From a checkpoint of a small transformer trained on Wikipedia: MLP 768 ReLU, a variant of SOAP for these matrices.
Each number is 200 + 40 x the weight over its row's rms, rounded and kept within 0 to 999. Layers, rows and columns count from 0. The size before them is the row's rms in percent of the matrix's.

# layer 2 attention query, 192x192, rms 0.141, rows 0-25, columns 0-63
092,190,200,148,213,201,189,237,251,208,230,208,190,136,174,210,195,246,190,211,224,193,196,153,211,272,224,174,208,258,234,207,278,178,225,223,226,177,164,198,102,242,171,298,214,191,172,164,251,247,207,152,207,245,185,218,153,198,268,217,169,219,201,132,181
093,258,163,205,203,267,169,242,253,182,216,204,200,297,225,195,162,213,152,181,256,197,164,132,203,147,241,211,252,255,237,185,215,244,194,189,177,194,154,105,156,199,246,195,153,198,208,159,254,194,161,196,178,197,207,239,223,196,246,136,164,224,255,187,217
098,158,225,179,210,111,220,141,216,170,224,134,284,208,160,189,135,210,202,142,231,187,231,208,188,210,157,171,154,204,187,252,279,175,276,236,214,177,227,244,254,174,198,162,232,132,186,271,164,201,222,202,147,185,285,177,121,168,220,166,185,274,198,195,129
093,241,245,204,211,298,257,165,231,179,195,224,230,214,117,150,213,222,182,174,218,225,236,198,160,168,148,281,264,153,230,166,181,218,249,183,146,140,179,208,151,203,236,245,194,140,181,227,229,192,229,175,217,252,220,206,204,212,242,168,253,219,272,164,232
095,213,216,237,216,175,261,223,226,210,181,210,263,229,251,186,248,161,205,233,140,256,183,182,217,201,175,218,182,169,205,199,164,227,307,214,204,234,217,149,258,190,236,174,271,208,158,145,202,219,222,249,215,195,222,184,231,213,234,160,115,157,223,213,109
083,201,188,205,294,211,281,241,171,188,211,248,214,174,175,226,165,239,199,232,205,213,224,202,229,240,226,144,225,251,240,199,91,231,209,265,181,183,181,254,228,227,227,246,170,211,284,138,215,149,294,170,229,212,222,287,202,138,214,289,221,203,233,229,219
111,186,152,168,238,224,95,212,197,101,155,186,185,249,207,211,204,203,282,164,155,172,174,197,132,170,193,210,127,123,182,202,191,199,220,194,203,233,193,209,206,145,158,185,168,231,231,156,243,192,173,245,243,145,193,181,230,169,171,231,138,162,246,143,172
093,206,186,179,148,203,201,200,181,208,247,164,156,164,191,192,274,244,244,202,213,163,186,190,198,248,218,226,269,145,185,212,225,213,172,226,213,235,236,174,222,217,138,191,189,200,165,232,274,160,151,224,190,164,237,184,200,185,147,188,235,147,220,152,167
095,283,157,187,218,151,241,195,187,150,287,244,218,221,222,228,243,227,156,172,248,219,243,245,180,275,169,164,237,215,223,172,125,246,252,214,196,221,185,255,193,223,180,149,236,237,223,184,200,214,160,130,258,208,253,237,164,183,248,138,169,184,196,224,264
093,230,194,101,219,143,222,198,273,198,207,209,215,191,203,207,256,263,239,229,181,144,220,223,222,164,215,167,126,198,232,191,187,176,153,214,124,150,170,214,211,230,164,290,228,197,175,237,173,196,164,185,189,181,155,234,167,216,107,261,263,191,267,148,210
076,179,205,255,234,180,187,190,180,188,222,213,169,233,221,194,248,156,243,147,167,185,224,230,160,169,226,220,245,246,204,187,166,191,212,249,255,278,170,190,121,173,264,217,197,268,175,129,154,199,219,155,220,152,242,195,144,167,268,240,256,156,229,240,239
073,190,236,193,186,166,150,163,132,252,203,189,284,230,176,216,225,208,111,232,234,220,291,237,222,164,159,131,277,254,185,247,252,213,217,176,153,180,147,137,152,234,175,185,152,200,206,223,240,202,218,218,204,216,195,269,238,224,247,233,187,191,200,191,228
098,164,257,177,243,237,267,233,160,80,203,124,211,222,175,162,143,198,235,279,155,165,158,107,113,213,204,98,206,230,167,214,202,197,211,144,181,191,233,217,244,183,147,160,251,248,203,196,224,194,215,272,213,150,222,147,214,161,177,141,128,248,151,237,233
087,158,179,196,199,184,127,179,163,249,194,219,110,191,220,182,245,156,228,294,175,92,182,179,229,241,237,117,171,276,147,184,249,126,277,166,185,199,214,209,170,150,165,213,244,226,164,147,199,190,225,256,157,210,211,219,229,216,245,246,283,160,110,204,204
095,210,161,184,241,263,215,192,176,154,185,177,252,207,231,225,234,193,157,193,193,196,260,186,146,233,203,158,196,185,202,135,273,184,275,129,161,239,260,226,241,203,235,181,173,226,222,185,178,184,216,232,219,170,246,161,151,213,233,220,186,284,189,163,186
107,113,253,183,170,194,226,195,223,230,162,166,190,163,114,187,158,218,175,221,217,132,168,204,209,184,175,148,169,189,155,161,242,206,216,267,252,239,276,151,199,189,200,246,217,133,248,161,190,223,258,196,242,244,127,136,183,195,186,199,181,225,206,251,203
086,214,253,190,200,218,246,143,185,238,259,232,256,210,230,205,244,144,132,234,279,175,191,177,196,216,200,182,241,170,173,285,212,197,216,177,265,152,247,195,181,230,195,172,221,194,119,139,211,224,224,193,215,191,287,227,184,166,250,186,223,226,208,233,194
088,202,178,218,185,243,194,119,195,220,208,157,178,221,250,136,123,175,213,268,174,188,201,209,271,202,146,231,166,138,188,182,206,185,176,159,203,226,229,213,199,261,236,242,165,163,225,177,162,233,136,284,120,186,306,175,209,255,167,205,238,203,235,193,255
092,111,188,191,164,106,165,228,256,191,210,258,204,182,203,199,222,198,190,230,154,223,150,203,260,267,227,246,72,191,225,183,206,168,192,214,134,195,195,231,215,172,196,191,276,260,222,136,214,258,185,175,108,197,154,153,221,202,207,174,198,173,198,219,179
081,208,178,165,203,210,183,204,201,140,198,191,233,264,170,160,187,211,202,213,244,267,231,182,224,213,195,192,131,249,289,213,185,216,185,255,175,235,197,260,163,225,198,153,234,194,190,234,181,226,162,287,174,212,199,328,232,146,193,221,220,253,216,194,170
088,220,149,206,245,181,161,140,68,180,207,199,225,200,184,242,218,216,182,114,269,265,227,230,214,184,148,222,186,173,137,188,240,126,250,216,192,174,168,197,187,219,168,227,210,200,241,235,171,246,228,235,256,237,186,227,221,151,255,106,164,158,149,207,126
089,193,272,182,191,187,227,161,231,252,218,200,230,132,208,180,189,230,118,204,173,195,207,192,203,186,197,194,179,321,177,155,243,197,128,216,225,174,230,168,192,149,282,212,150,161,117,239,172,176,171,142,153,174,209,174,222,226,190,248,250,177,141,197,239
095,202,223,188,167,297,215,195,160,217,158,210,112,158,286,185,160,263,247,247,170,202,138,266,191,184,199,285,143,234,182,208,139,187,138,180,163,199,210,177,188,261,162,134,147,194,198,180,215,205,254,174,152,134,164,221,215,207,208,106,145,208,180,165,185
083,154,188,188,193,225,222,217,174,155,211,143,166,203,222,197,211,264,192,149,194,189,246,119,205,174,257,155,212,206,218,171,234,309,279,154,237,199,243,172,219,202,166,197,242,181,115,196,219,214,251,144,208,162,153,150,180,210,248,198,284,255,216,267,281
078,159,151,234,199,210,272,178,157,158,189,257,186,208,234,166,251,215,241,168,131,298,150,264,227,234,182,257,176,168,224,241,255,201,268,180,170,185,220,202,254,195,170,196,172,193,225,188,256,235,166,220,192,160,179,209,229,204,176,186,134,220,208,177,162
091,201,233,259,223,171,225,236,147,220,199,142,257,231,142,253,215,162,143,220,196,192,240,109,223,245,217,241,275,237,194,129,197,174,199,296,228,174,201,194,276,155,153,206,167,193,113,315,217,223,192,209,258,175,89,228,215,212,169,228,221,224,158,106,218
# layer 2 attention key, 192x192, rms 0.125, rows 0-24, columns 0-63
106,162,205,208,220,237,260,215,224,229,141,235,249,226,242,259,243,170,258,177,138,168,268,228,184,260,133,251,198,149,177,211,152,207,196,203,174,133,109,220,255,127,209,223,264,287,251,242,199,214,154,264,140,142,222,103,235,205,219,172,195,212,178,214,180
107,204,199,227,264,149,175,119,171,133,153,192,184,98,111,208,133,167,206,202,200,231,188,254,231,301,186,166,198,158,113,171,216,243,226,189,240,209,270,242,174,218,208,266,220,220,148,217,173,244,255,216,227,165,248,175,217,212,168,231,181,145,168,214,210
100,144,177,202,191,198,178,237,203,265,213,247,165,133,170,256,164,161,212,204,224,219,231,159,207,222,179,203,171,182,220,211,217,240,137,201,198,189,219,210,166,214,237,194,183,222,271,185,220,225,209,142,253,299,181,124,285,159,127,228,224,242,254,202,237
102,131,155,218,249,162,228,235,160,207,185,185,207,248,194,194,181,218,246,223,231,142,163,193,159,284,177,253,159,230,249,179,190,225,278,191,178,253,231,225,218,156,111,170,223,231,191,108,221,247,232,214,213,171,160,194,235,193,177,194,139,193,196,198,227
106,170,245,232,227,282,198,192,229,186,200,166,184,222,177,237,209,218,196,187,129,212,208,216,203,234,194,189,189,205,145,222,190,185,74,190,172,187,162,183,153,200,142,241,161,149,246,253,182,130,151,167,183,199,162,178,138,163,157,164,218,231,232,250,170
105,208,139,195,191,234,222,146,209,157,235,199,173,228,203,129,165,126,230,119,261,242,183,193,160,209,171,191,73,246,129,200,221,248,114,205,236,188,247,222,163,210,211,297,254,166,205,283,254,201,215,140,232,191,237,155,207,210,222,207,104,179,183,204,171
119,240,249,211,214,170,248,199,210,202,197,259,229,182,167,202,236,137,160,183,178,258,171,213,252,114,240,190,263,265,167,149,147,209,239,186,233,181,191,229,225,235,202,186,122,174,139,196,175,222,227,94,221,164,225,214,222,89,275,248,179,195,234,194,224
100,174,191,210,170,235,188,289,218,247,150,201,253,217,259,227,165,230,189,186,159,184,241,178,212,181,160,180,204,257,126,229,189,154,194,171,215,179,214,230,206,178,255,193,182,246,123,202,175,154,146,129,234,138,133,188,122,214,189,137,218,225,184,116,179
095,228,273,248,215,236,191,262,245,200,191,35,234,209,177,190,180,190,169,233,197,244,165,278,217,146,165,179,119,203,193,195,155,160,234,81,231,227,208,231,162,166,225,229,151,177,222,205,213,207,238,203,193,210,249,192,267,226,173,204,180,165,172,206,202
104,195,153,166,187,302,157,174,212,269,189,241,174,188,270,226,195,262,125,199,202,235,233,228,198,201,164,192,219,191,218,265,169,220,149,219,226,167,168,190,183,180,202,200,208,191,158,162,206,173,160,124,162,221,165,248,197,241,233,216,261,209,205,160,220
088,155,201,162,156,205,233,176,206,134,177,290,209,206,202,190,212,229,159,244,122,190,275,242,204,178,222,148,184,119,186,222,209,251,132,201,235,179,152,115,137,226,185,231,220,215,135,171,171,239,138,330,150,139,138,169,207,211,247,159,206,161,226,228,201
085,214,179,164,237,240,212,192,211,259,245,223,206,183,171,154,197,164,181,187,230,208,220,162,187,239,212,79,174,155,190,180,151,177,179,217,148,242,225,187,172,256,187,162,247,208,121,160,198,186,232,142,165,190,211,172,116,197,158,98,190,211,215,169,133
117,207,124,191,162,190,202,194,271,240,206,239,125,207,199,230,203,199,167,172,193,197,147,166,289,208,215,237,217,224,141,204,200,236,133,249,186,133,143,246,160,196,201,132,101,130,224,223,215,114,182,208,144,158,176,187,222,168,287,194,221,175,196,181,246
093,233,161,210,171,266,151,169,174,156,115,191,174,207,162,134,154,222,191,192,196,195,214,197,182,144,186,212,238,173,221,208,156,172,145,186,225,200,226,219,199,229,236,228,171,149,226,174,221,139,191,173,197,259,186,250,178,176,212,326,159,163,210,226,164
103,250,275,224,271,117,169,185,181,197,212,176,186,151,209,157,297,230,146,194,190,227,204,198,217,223,201,242,202,227,241,257,192,214,188,129,156,151,227,228,176,170,206,151,193,258,257,198,235,183,195,243,189,260,218,139,273,150,64,221,205,162,237,176,174
112,180,256,185,127,238,280,198,134,272,133,214,237,241,123,203,181,194,203,196,204,137,153,198,165,264,190,228,168,271,170,217,164,151,119,183,181,249,184,203,194,208,207,248,180,259,192,191,252,197,172,200,244,263,164,203,182,121,148,216,214,224,180,196,235
097,164,202,239,167,195,172,264,187,250,185,193,183,193,177,146,155,179,194,226,148,150,208,245,218,283,238,98,145,195,202,160,193,261,249,178,171,166,180,269,184,215,288,204,230,222,193,229,221,269,158,219,192,241,214,157,112,284,184,189,190,196,152,235,170
096,157,209,254,133,143,261,181,151,182,220,185,106,137,275,138,230,208,220,196,255,258,248,174,295,251,165,228,220,172,179,154,225,174,240,161,204,203,187,219,162,161,203,236,134,224,258,149,156,205,267,252,197,194,214,220,202,249,184,143,270,238,237,283,178
101,213,244,258,193,282,198,190,216,211,210,157,204,246,135,271,206,177,151,221,137,226,205,255,174,137,129,264,233,174,154,226,200,185,183,154,179,174,189,140,243,221,215,241,165,177,217,304,185,76,203,200,231,169,223,270,265,225,220,179,118,198,179,159,179
094,212,179,178,267,219,177,201,132,147,188,185,199,143,201,261,184,210,196,184,210,244,190,197,232,205,209,209,259,131,227,147,222,207,198,199,199,198,222,141,212,148,186,290,190,167,225,195,188,140,274,169,248,222,159,183,202,204,224,244,158,186,178,277,234
096,158,251,219,211,183,213,223,191,287,191,161,260,192,140,229,276,193,205,277,215,170,194,185,261,208,237,178,253,280,205,286,205,227,253,229,208,157,186,213,224,177,196,208,223,229,188,204,206,211,179,243,159,248,236,187,239,163,207,188,224,152,181,176,224
107,200,173,167,194,206,135,242,227,187,175,196,226,167,254,166,146,247,250,192,205,227,193,136,146,234,181,154,154,209,188,224,179,153,194,227,198,213,229,216,191,217,190,158,191,203,144,202,153,155,175,236,199,199,197,158,220,114,221,155,188,219,223,246,183
104,145,206,162,192,193,170,241,202,277,223,250,230,214,197,190,145,191,232,222,193,105,212,187,231,232,155,237,235,162,165,271,322,162,255,174,183,165,170,267,150,157,209,169,221,168,196,234,140,147,99,138,205,203,180,267,163,199,223,271,212,271,257,194,245
097,191,207,248,189,195,246,195,155,218,184,197,239,139,178,189,238,181,228,217,241,184,189,217,122,236,268,173,170,138,143,148,178,125,164,221,213,192,113,200,199,157,230,152,183,156,293,231,240,203,252,286,180,247,195,181,187,151,204,224,157,179,229,161,212
084,160,175,188,208,204,232,212,289,184,253,183,179,206,170,258,272,171,171,256,183,185,199,205,216,179,171,220,145,167,119,252,147,171,231,301,266,145,129,208,216,273,177,263,129,197,190,223,150,176,184,238,146,184,188,283,77,213,174,225,222,201,280,221,163